python train.py --d_model=64 --n_head=4 --n_kv_head=4 --norm="layernorm" --norm_eps=1e-05 --init_std_qkv=0.0452 --init_std_down=0.0 --lr=0.00616 --final_lr_fraction=0.1 --seq_len=512 --train_tokens=133600000 --dataset="wikipedia_en"
Each number is 500 + 40 x the weight over its row's rms, rounded and kept within 0 to 999. Layers, rows and columns count from 0. Numbers have three digits each. The size before them is the row's rms in percent of the matrix's.

# o: layer 2 attention output (transposed), 128x64, rms 0.164, rows 97-127, columns 32-63
# v: layer 2 attention value, 128x64, rms 0.183, rows 98-127, columns 32-63
# up: layer 2 MLP up, 320x64, rms 0.175, rows 0-53, columns 32-63
# down: layer 2 MLP down (transposed), 320x64, rms 0.0697, rows 0-52, columns 32-63
o97 112:489527485469532491461514526500607488442454529519446460487550524572461499529561522500480416486506
v98 123:473481512547554542433443430495488481536504547492480513541487476469522465469528515502503507541489
o98 117:513520532529555511463489462505482553583506536469521490510460524442473513487487567506518441529494
v99 115:493504555526434520474495475551571518566469471508520453466513539516547550491556562553499507510435
o99 114:542529472541486507491512498470536466450429425500491465545499533477492556528532509511491528492437
v100 103:517416530471486533497505530545523594509458470421509516528462471482447494512492455410553464483456
o100 093:547454506504512544484474616483539568485454480458471535498543457545478375451521510462478515466499
v101 103:547599509492461499511502442527518506596485499581466453498545485472472506529490550537519468503499
o101 101:493539447487483534482479507517590488433474492534458520520508496476485596602490501498482454450480
v102 119:542460539534478466468463531499488518546596476514507532504538451508548461474566483525441531458505
o102 111:628508533459459477417499450464556492462483535493466490506492483471460465484476548563539407486544
v103 108:455477509453456448496503532530477519430546473513467508537534496552493503562483459537436525497519
o103 110:466496488514482526614506513531411534530507456551480475517464520503456444470550463504498468467537
v104 148:568529504503483459491514412559442486627479573525481521510444576486526578521485507504471493494502
o104 133:536510517475432467504507517535501456537481565528527540510437508433518547463465509500487480507434
v105 122:514538527520523470547458472459483461486517446502485550490529524557478505502467472510590428529568
o105 119:453496590466510483499487514457558506438579499512472438492483476499492551479476435522488485483540
v106 124:494565462487487490488406543501518467540447568571485539477560526452534547480503505558475553487521
o106 116:564492501463486536473509520494515503551443449519455478457449491440480593492452530497521490522473
v107 121:480456573513580513490526511400501494551546441553508492509526494442556447497451466513522432508469
o107 118:513493583475567439455471495423479550511522454606549513501557556457527528473494473449477487517503
v108 110:536561495514490438561501459520479493508523535428539512546525471483508540547490524590512460437532
o108 111:516484516490490507542471535510559512457428600476460484517499400486481549516457488585546489456501
v109 121:479473484478567445470485520538520473519498538461534514507529449464567440494505510526474455461481
o109 125:513412603522574502458500494478549545489565518499488459474518511485442526500497542572483478499474
v110 115:579474519485469500499408495535511571496442543448478538495439537498482499463503500478539466505526
o110 110:533396557475421544491490591511560478388576477474478488535511494525546478472496516538474541520470
v111 104:527524575501435443447455625507526486480461396508508497490554475531477446484506463508552529496525
o111 106:499483575541464489467487508454507414420567427526477438528474450438475436536513466516518548493543
v112 106:532586467486524499489528547513532505474414428437527529502485511516420497494467516495583528524543
o112 096:457484546488531519488518534521481520525511494416490561466488489529460460588491430490484582523472
v113 103:473479432415500490417519530492557507514523512494488482426531495549488491536455471453524532465527
o113 110:460471498500475503496569480500500420514543460520495453516562537576537564493482463493517520513561
v114 116:445462483556568502496453467509478577574560439498515437540490512476465509505508498516500434464523
o114 109:530484502445528412464489540494518514491477475502440436583568546481500526441429479412486415449503
v115 087:570471552497484467507469500509451485460437480535571452474474600522512485520525460482511547535484
o115 092:506510555510470505489373510583478460468539468490551479477515555492537461492530502575494543514489
v116 104:507555508517438452537456552480552442425505509425505556522479482491505530514565538576520571476462
o116 101:526481516466505506569460533443553525486517545469464501529422407480480456564547506598557562541449
v117 131:522527545486550460481464550521586524554493456463504533521499512559490518477456494520480478546551
o117 119:489440537458514541462485527372523506439584428479530496534415530495474509525435510547587489537459
v118 087:479505452480532457510497461515554479426537463538521482472484556444543517488546517460408483590453
o118 078:529458476463513454495462437480502503528574474465497524504499588480459559479575532515451472502490
v119 116:558439442584510465509451494483503525489473477454563518513508491542486439530498523510545531478599
o119 114:543437520507509535455456566519576532473536512371462495492531512539445463528465533505525471511555
v120 109:519473452502475548480501498488538474515474455526527521490479523492512535500489451462641512494428
o120 112:541561534499507511521518541463479537601439445482500456509520466515561499444533448439465498535493
v121 097:478492513494530446456519516490464507502554561559536443474470520455472469516523438533446468466411
o121 098:473496499497506456465456524544494505507552509608520438503521528460537469406533525500530454485435
v122 135:461528610561525492491477516462556528492549548446495458469490512473479474546505538538416495528508
o122 127:511432506501489429434489464447521483527459513499510572538562518487534539496494523527543529467488
v123 125:502408558470522432493500547499525560574489545509467491486545436464494499466436514530484397542513
o123 107:471471532493529559433460518490524532449532512582477522455477491455572564500432564519549480475474
v124 117:480565501609503485525500579415557460433549402509516504515473408492462500462477473554517473539554
o124 104:464514468518514440486515541490529527502466445490492503501461462499532489545511493473544451501513
v125 098:536515503468548519540529435561491508476474477515529531545494482541487459548563481429537479430524
o125 104:492541555493539538506488477522538551459537462421504497578540484561463460540467451571468454498587
v126 107:518431533526462528475433548439521493439553437474497485523524415519548487491467546516519504554537
o126 100:516498567472523567429466489453491510505479484500460484554473413499501519535547560486524489524578
v127 115:522544559454509499527454500442491527483462482572459464552520561458466529528505505463443551497511
o127 110:519530436423482536497376470582468538508490477510494543531509504464488500515500470520558551459499
up0 055:523478504475469563545533504498473444539566572483562410521526494478524470484546530537537513493532
down0 051:502512508514514496486446537510519542479393414524470539477469498532446527544456514441474494518462
up1 151:502479515496468553444462590440516509502551517496457419478467495515523508411526529470441519487444
down1 174:493483508486501494535462547490549490454587454549482479495467542451471512445542499466474443497474
up2 081:543424432469490496539505514444528441508510530548457499559501516499484410479509546433513543489476
down2 078:491611515526571482512514482496483597465505445466576483436479501483525587521490495538487502536551
up3 026:478462509471435543533535543522556464447514542502485448529494438512474433494568527544502475497527
down3 024:518546516522589512499480478470461552554482461434533545533509561511510604540459477437511507506474
up4 084:500497494463465523442467529473543526386474502467454460467555506472450465446548468439499514508487
down4 080:499587579454483489542480442545540472567547469497541475502469494502554506502495508521452457548504
up5 074:582515511540510527528555499502497528574444451503467431444455501423513452457570555532511515561513
down5 070:484560550533536510462483420482525532515471518471488510518568466565454515379482455530501480465500
up6 122:461397444491508503557525525424513481514477540573437525548491501499513480457457517476481443388514
down6 130:407505401591529543470534492517501500522502549502505513485495478494451511549495497473595452506468
up7 095:546457394452506456495525454487529531490461537555481480537525521486485473514511430502483492457587
down7 105:564492525591524472530433485440529464510490422490509466497488525478521487547488451549443536514546
up8 043:540466482484457412591522499497510542542486493603437468437516552473542465478541525480423555455545
down8 050:452561498480574539479431521465536503441527485451519442506469424528470486475492408498581513515451
up9 004:502479493533448574498488461494447453565529520443519429494476480478496448441559506510532531515500
down9 003:502508484443566452522491531468587545461422456538484502488543501565467538571446516443490471493501
up10 050:512563480441495533545501458508515527527447478526473526534460599472476547467586495532475517521508
down10 051:491538438528507531529490538449452471441556511488446500457483409478524519511496424472586526477428
up11 103:466477518535485485485456471490457515501546467581520457455457518465520428412528490494524510515516
down11 097:578493494404489471510490532536490538548484502422519512492440511550476484520584480500553483502485
up12 133:466513465554524581456505475462457473507483510548459545526506539504453514447581516503414434486551
down12 114:547506423456522536507508528575483537556441552444578527502467485480432519536467464490505520478522
up13 176:509538526492550502491535493530486525517516447500424519543491460541392586487470528554426474492538
down13 162:538407539503452471530490501480550494500471541490579567533495553517500492474445508490463507491529
up14 100:537458452465464471559543457553512477490507469471461547493500472532443552450511522460437467540529
down14 105:541500487477489433514543472489564488509510480476511554578514482490458549433553464489394437492485
up15 003:529522526533486608515520494528527503569523545498506464517510496524498468475602535524577522565496
down15 002:503468472447540401513482546467520516437472463505495513471525511538466568588430487430472486458496
up16 137:503470516502516525580552509520500461476531493516511470570516504521545508493521449596514515473473
down16 138:518554450465478509498446516483479513559428499508465523485486506424495537522489509474489577481454
up17 110:513470499517484541556527496505512463434575476483474495478515502551451455417536491483463462543527
down17 111:553478443571513478530502527496505555538471569476457543531559527535515515585486476462473559487450
up18 011:507532501523467574521508478511535505569460534495464504468451489525476481447578483470570498556453
down18 009:511461484450519413514514563496498477387527480520519477518560533498483540596447494488445511442507
up19 167:511527512484467500526532477477444546510565477558463433490541531541530421508546449559545518474507
down19 162:493479542514534500475498512527437517528501568463543490505507478516432551488438576513519505454546
up20 051:556506462541480552521447585442516466547464582478468472455484532520541463510496540513503503485480
down20 050:484487529436547472450478519522488553517509502498471488572483491527478443519486467499529439470432
up21 052:520580455476475483568589499589551515617483584498521475477496534516502518514472459550530496505501
down21 043:516437588536518522372459530476518471384526411467539516488503524482540485462508506527484535556493
up22 169:539464496471441557525501535513462478496574518505508520505503555478414470388556443449572467460484
down22 172:559416482579498549517464556552444524452504528524532552478523572462444430475494486553489488473464
up23 090:496481460451503502485552495515475522538529481451513442513451536527468419472493518497608486462471
down23 082:523445508539464495446475513522574477516515510445473476465542562570521506575510527542512479527458
up24 118:455486466517516526513537485483499548602484512544514456482519476515501414467590512431515496472568
down24 123:454477513536524473525516461505528523579506482484460490455491467464489447504580492484542476450584
up25 089:500491496476436534517497450514494512492512565511449509496478535463516450501512486447570525475459
down25 081:516514544502510496502500506442532554516490434412485432503553479557448603465569526543437465524589
up26 097:510430511489474501553542463562524532547581514471535493535539450530435434515547490542538456491585
down26 089:503592505467492475452484487532433487502461521511496512498434614484531536521435529462487575474429
up27 118:559510504501487494592509567459551484514511534493513472457483561464498489500529451498457505435453
down27 119:517493491489540557443470416615483538463515505497487546492473456506492477478423472464569472468484
up28 094:547475473534468498475518480505492512551544499585542464541490580483548506427456516471482523487510
down28 094:593461530489486531480477465476525521527573504513507443527478552486517541457528473517495473510477
up29 029:497524511537400504525449529550543500470522480484458482447424526502498417473533481529496489537481
down29 028:536509478459574471517558483430456475499457507508511492565561486506481580557456444462414489436524
up30 001:537539535522549525534537541545569549509533523546516541549539540546517534544533546536529510541525
down30 000:464477507526436500457470489525387450532548547461513519489457475447551491442507472519503521482477
up31 111:467536507548446489480519502567553588587533474482403495512486478516454436514561497459495424478491
down31 102:517506498482531463565509519458441545459463420511517512486497504533492512482513464512579489488574
up32 172:538471457523445499466493447531435439487529463490507533485431568477515484469519547516546468473530
down32 151:560487550525500529531564517477512526511488523431556502492460536448445479525473588519454470470488
up33 001:462454473454475436454468470457468471450465453465462472459466467455450471480451461461441455457469
down33 000:535562508533462556526488479514438479582535576468484531514488504463609524438533482548548556492482
up34 169:537499445488480550506582485516466502501418474500490451520492506411566503589517479473513528447479
down34 159:526443524445547437485450507496545528488501558489448562421500468569525416445478507539537467492495
up35 130:496473470515466514517473472566514461499535477446425465471478473476403442459528441511585453512521
down35 115:517552521457513433523522443422469536458470517514511511514465545514548548590468504488455492500521
up36 069:481533409462461466535520479590520472436546528514491491491469536518483477495470587532448491516552
down36 068:526507481447546410450435569400501536537470511514480461452505461494487574604507466519506549530464
up37 170:461522465521489464592510448578461556501486440498459511501557525471475503587541373557516495469498
down37 168:552495480486495539407436536473522485523477603478491574474424525509521464387507559430512493502496
up38 039:551530497468461528528515551594575552564495569525516461480483489536455427523521496504503457522514
down38 033:460503555522572529454529475452427421454539500487512558557542527477513622487463480499505541497496
up39 086:508600471499444486562540444519524495559446466492512430478529479516503426535454426521490479505527
down39 075:536392477460431506437483571565470496457496546500476513524535485513482503548459530543514499431465
up40 047:563476491510460489529465440518462474559597525430490448502508518462450475448567444515531471547571
down40 045:459561498470574534489514536430541506474388460533484470474456481568500476517468548425522506501438
up41 154:582468457497450466472456449524409522560573524543482524492494566461500480417463485486531450455480
down41 136:581449546519483515480482505523551522455517551500525471490519501499477518507516516511450409520447
up42 088:521513527443458450535566501517498518516458532397499452470448500453441480519579507578547496455488
down42 088:452473490474504520534544477543534452497507497529488481496521476522525446521422426511540513558524
up43 116:511483467562464523519532553503537434465530471508431441541488557474506449490623474503527501404505
down43 125:542547451461530553481498391547473567495457542448511577461461446544447520442453469506548475507522
up44 064:498481488521500498508589547509604530552539562510505522483509546528466484481562534462521457451543
down44 054:473503569507572491394517516484468486470506509486509570460532445507525562483481521567484542626540
up45 135:530443553399503512403470522506563512468588542507419453461426489499461444470510498486571458463465
down45 132:534481460506494544504526408572484462600485527511523526519542469459502432469513547449518506496538
up46 133:483514478467482509520562435512459452492452555523512468466505503530527501485515454557555494492554
down46 122:519488437563509486518427466528517569553468436487484550467458533567457523493485519412524535475505
up47 002:487482480510452539475479444475457453551476488445482448461450458481465451422541475466514487510462
down47 001:499459467413541419513491544474566506407467477532485470483550506535461534594436508451474482446502
up48 042:584565496478478581529553521519547537502522514527477478522480542521528479500527528579573512470507
down48 077:574503442425481522531532459473505500489527471490436413510484509535529446481548471546549465505495
up49 120:492487464511483440579520494504552523507544519516467568457462553446515490478458469536552490438519
down49 103:503506540562598526473516533500554494531542504479524553451473449434462471394471473542504454556551
up50 140:492435450539485495490526505512545527481418397503471564482498499559522525422510538461540453484525
down50 155:499502564497494455474496482523552523499491367514528505501517542498441454415567456516497507550579
up51 003:511538526483549481515527542526586548456492493551487561528532534538492550553507523515503481526512
down51 002:511498522551445516482500499532389470539580565463518508509463497451552483460534482550517538498494
up52 011:530556520503536546502486456466558524576451484514451557470469533530500522452539491466523476539445
down52 010:485452449460459431519536579540464452378552518540511456500520477479484477556497485519489540452487
up53 128:572526492477501509484539456539474517486519490530467453561386606513435443489451503497502491483476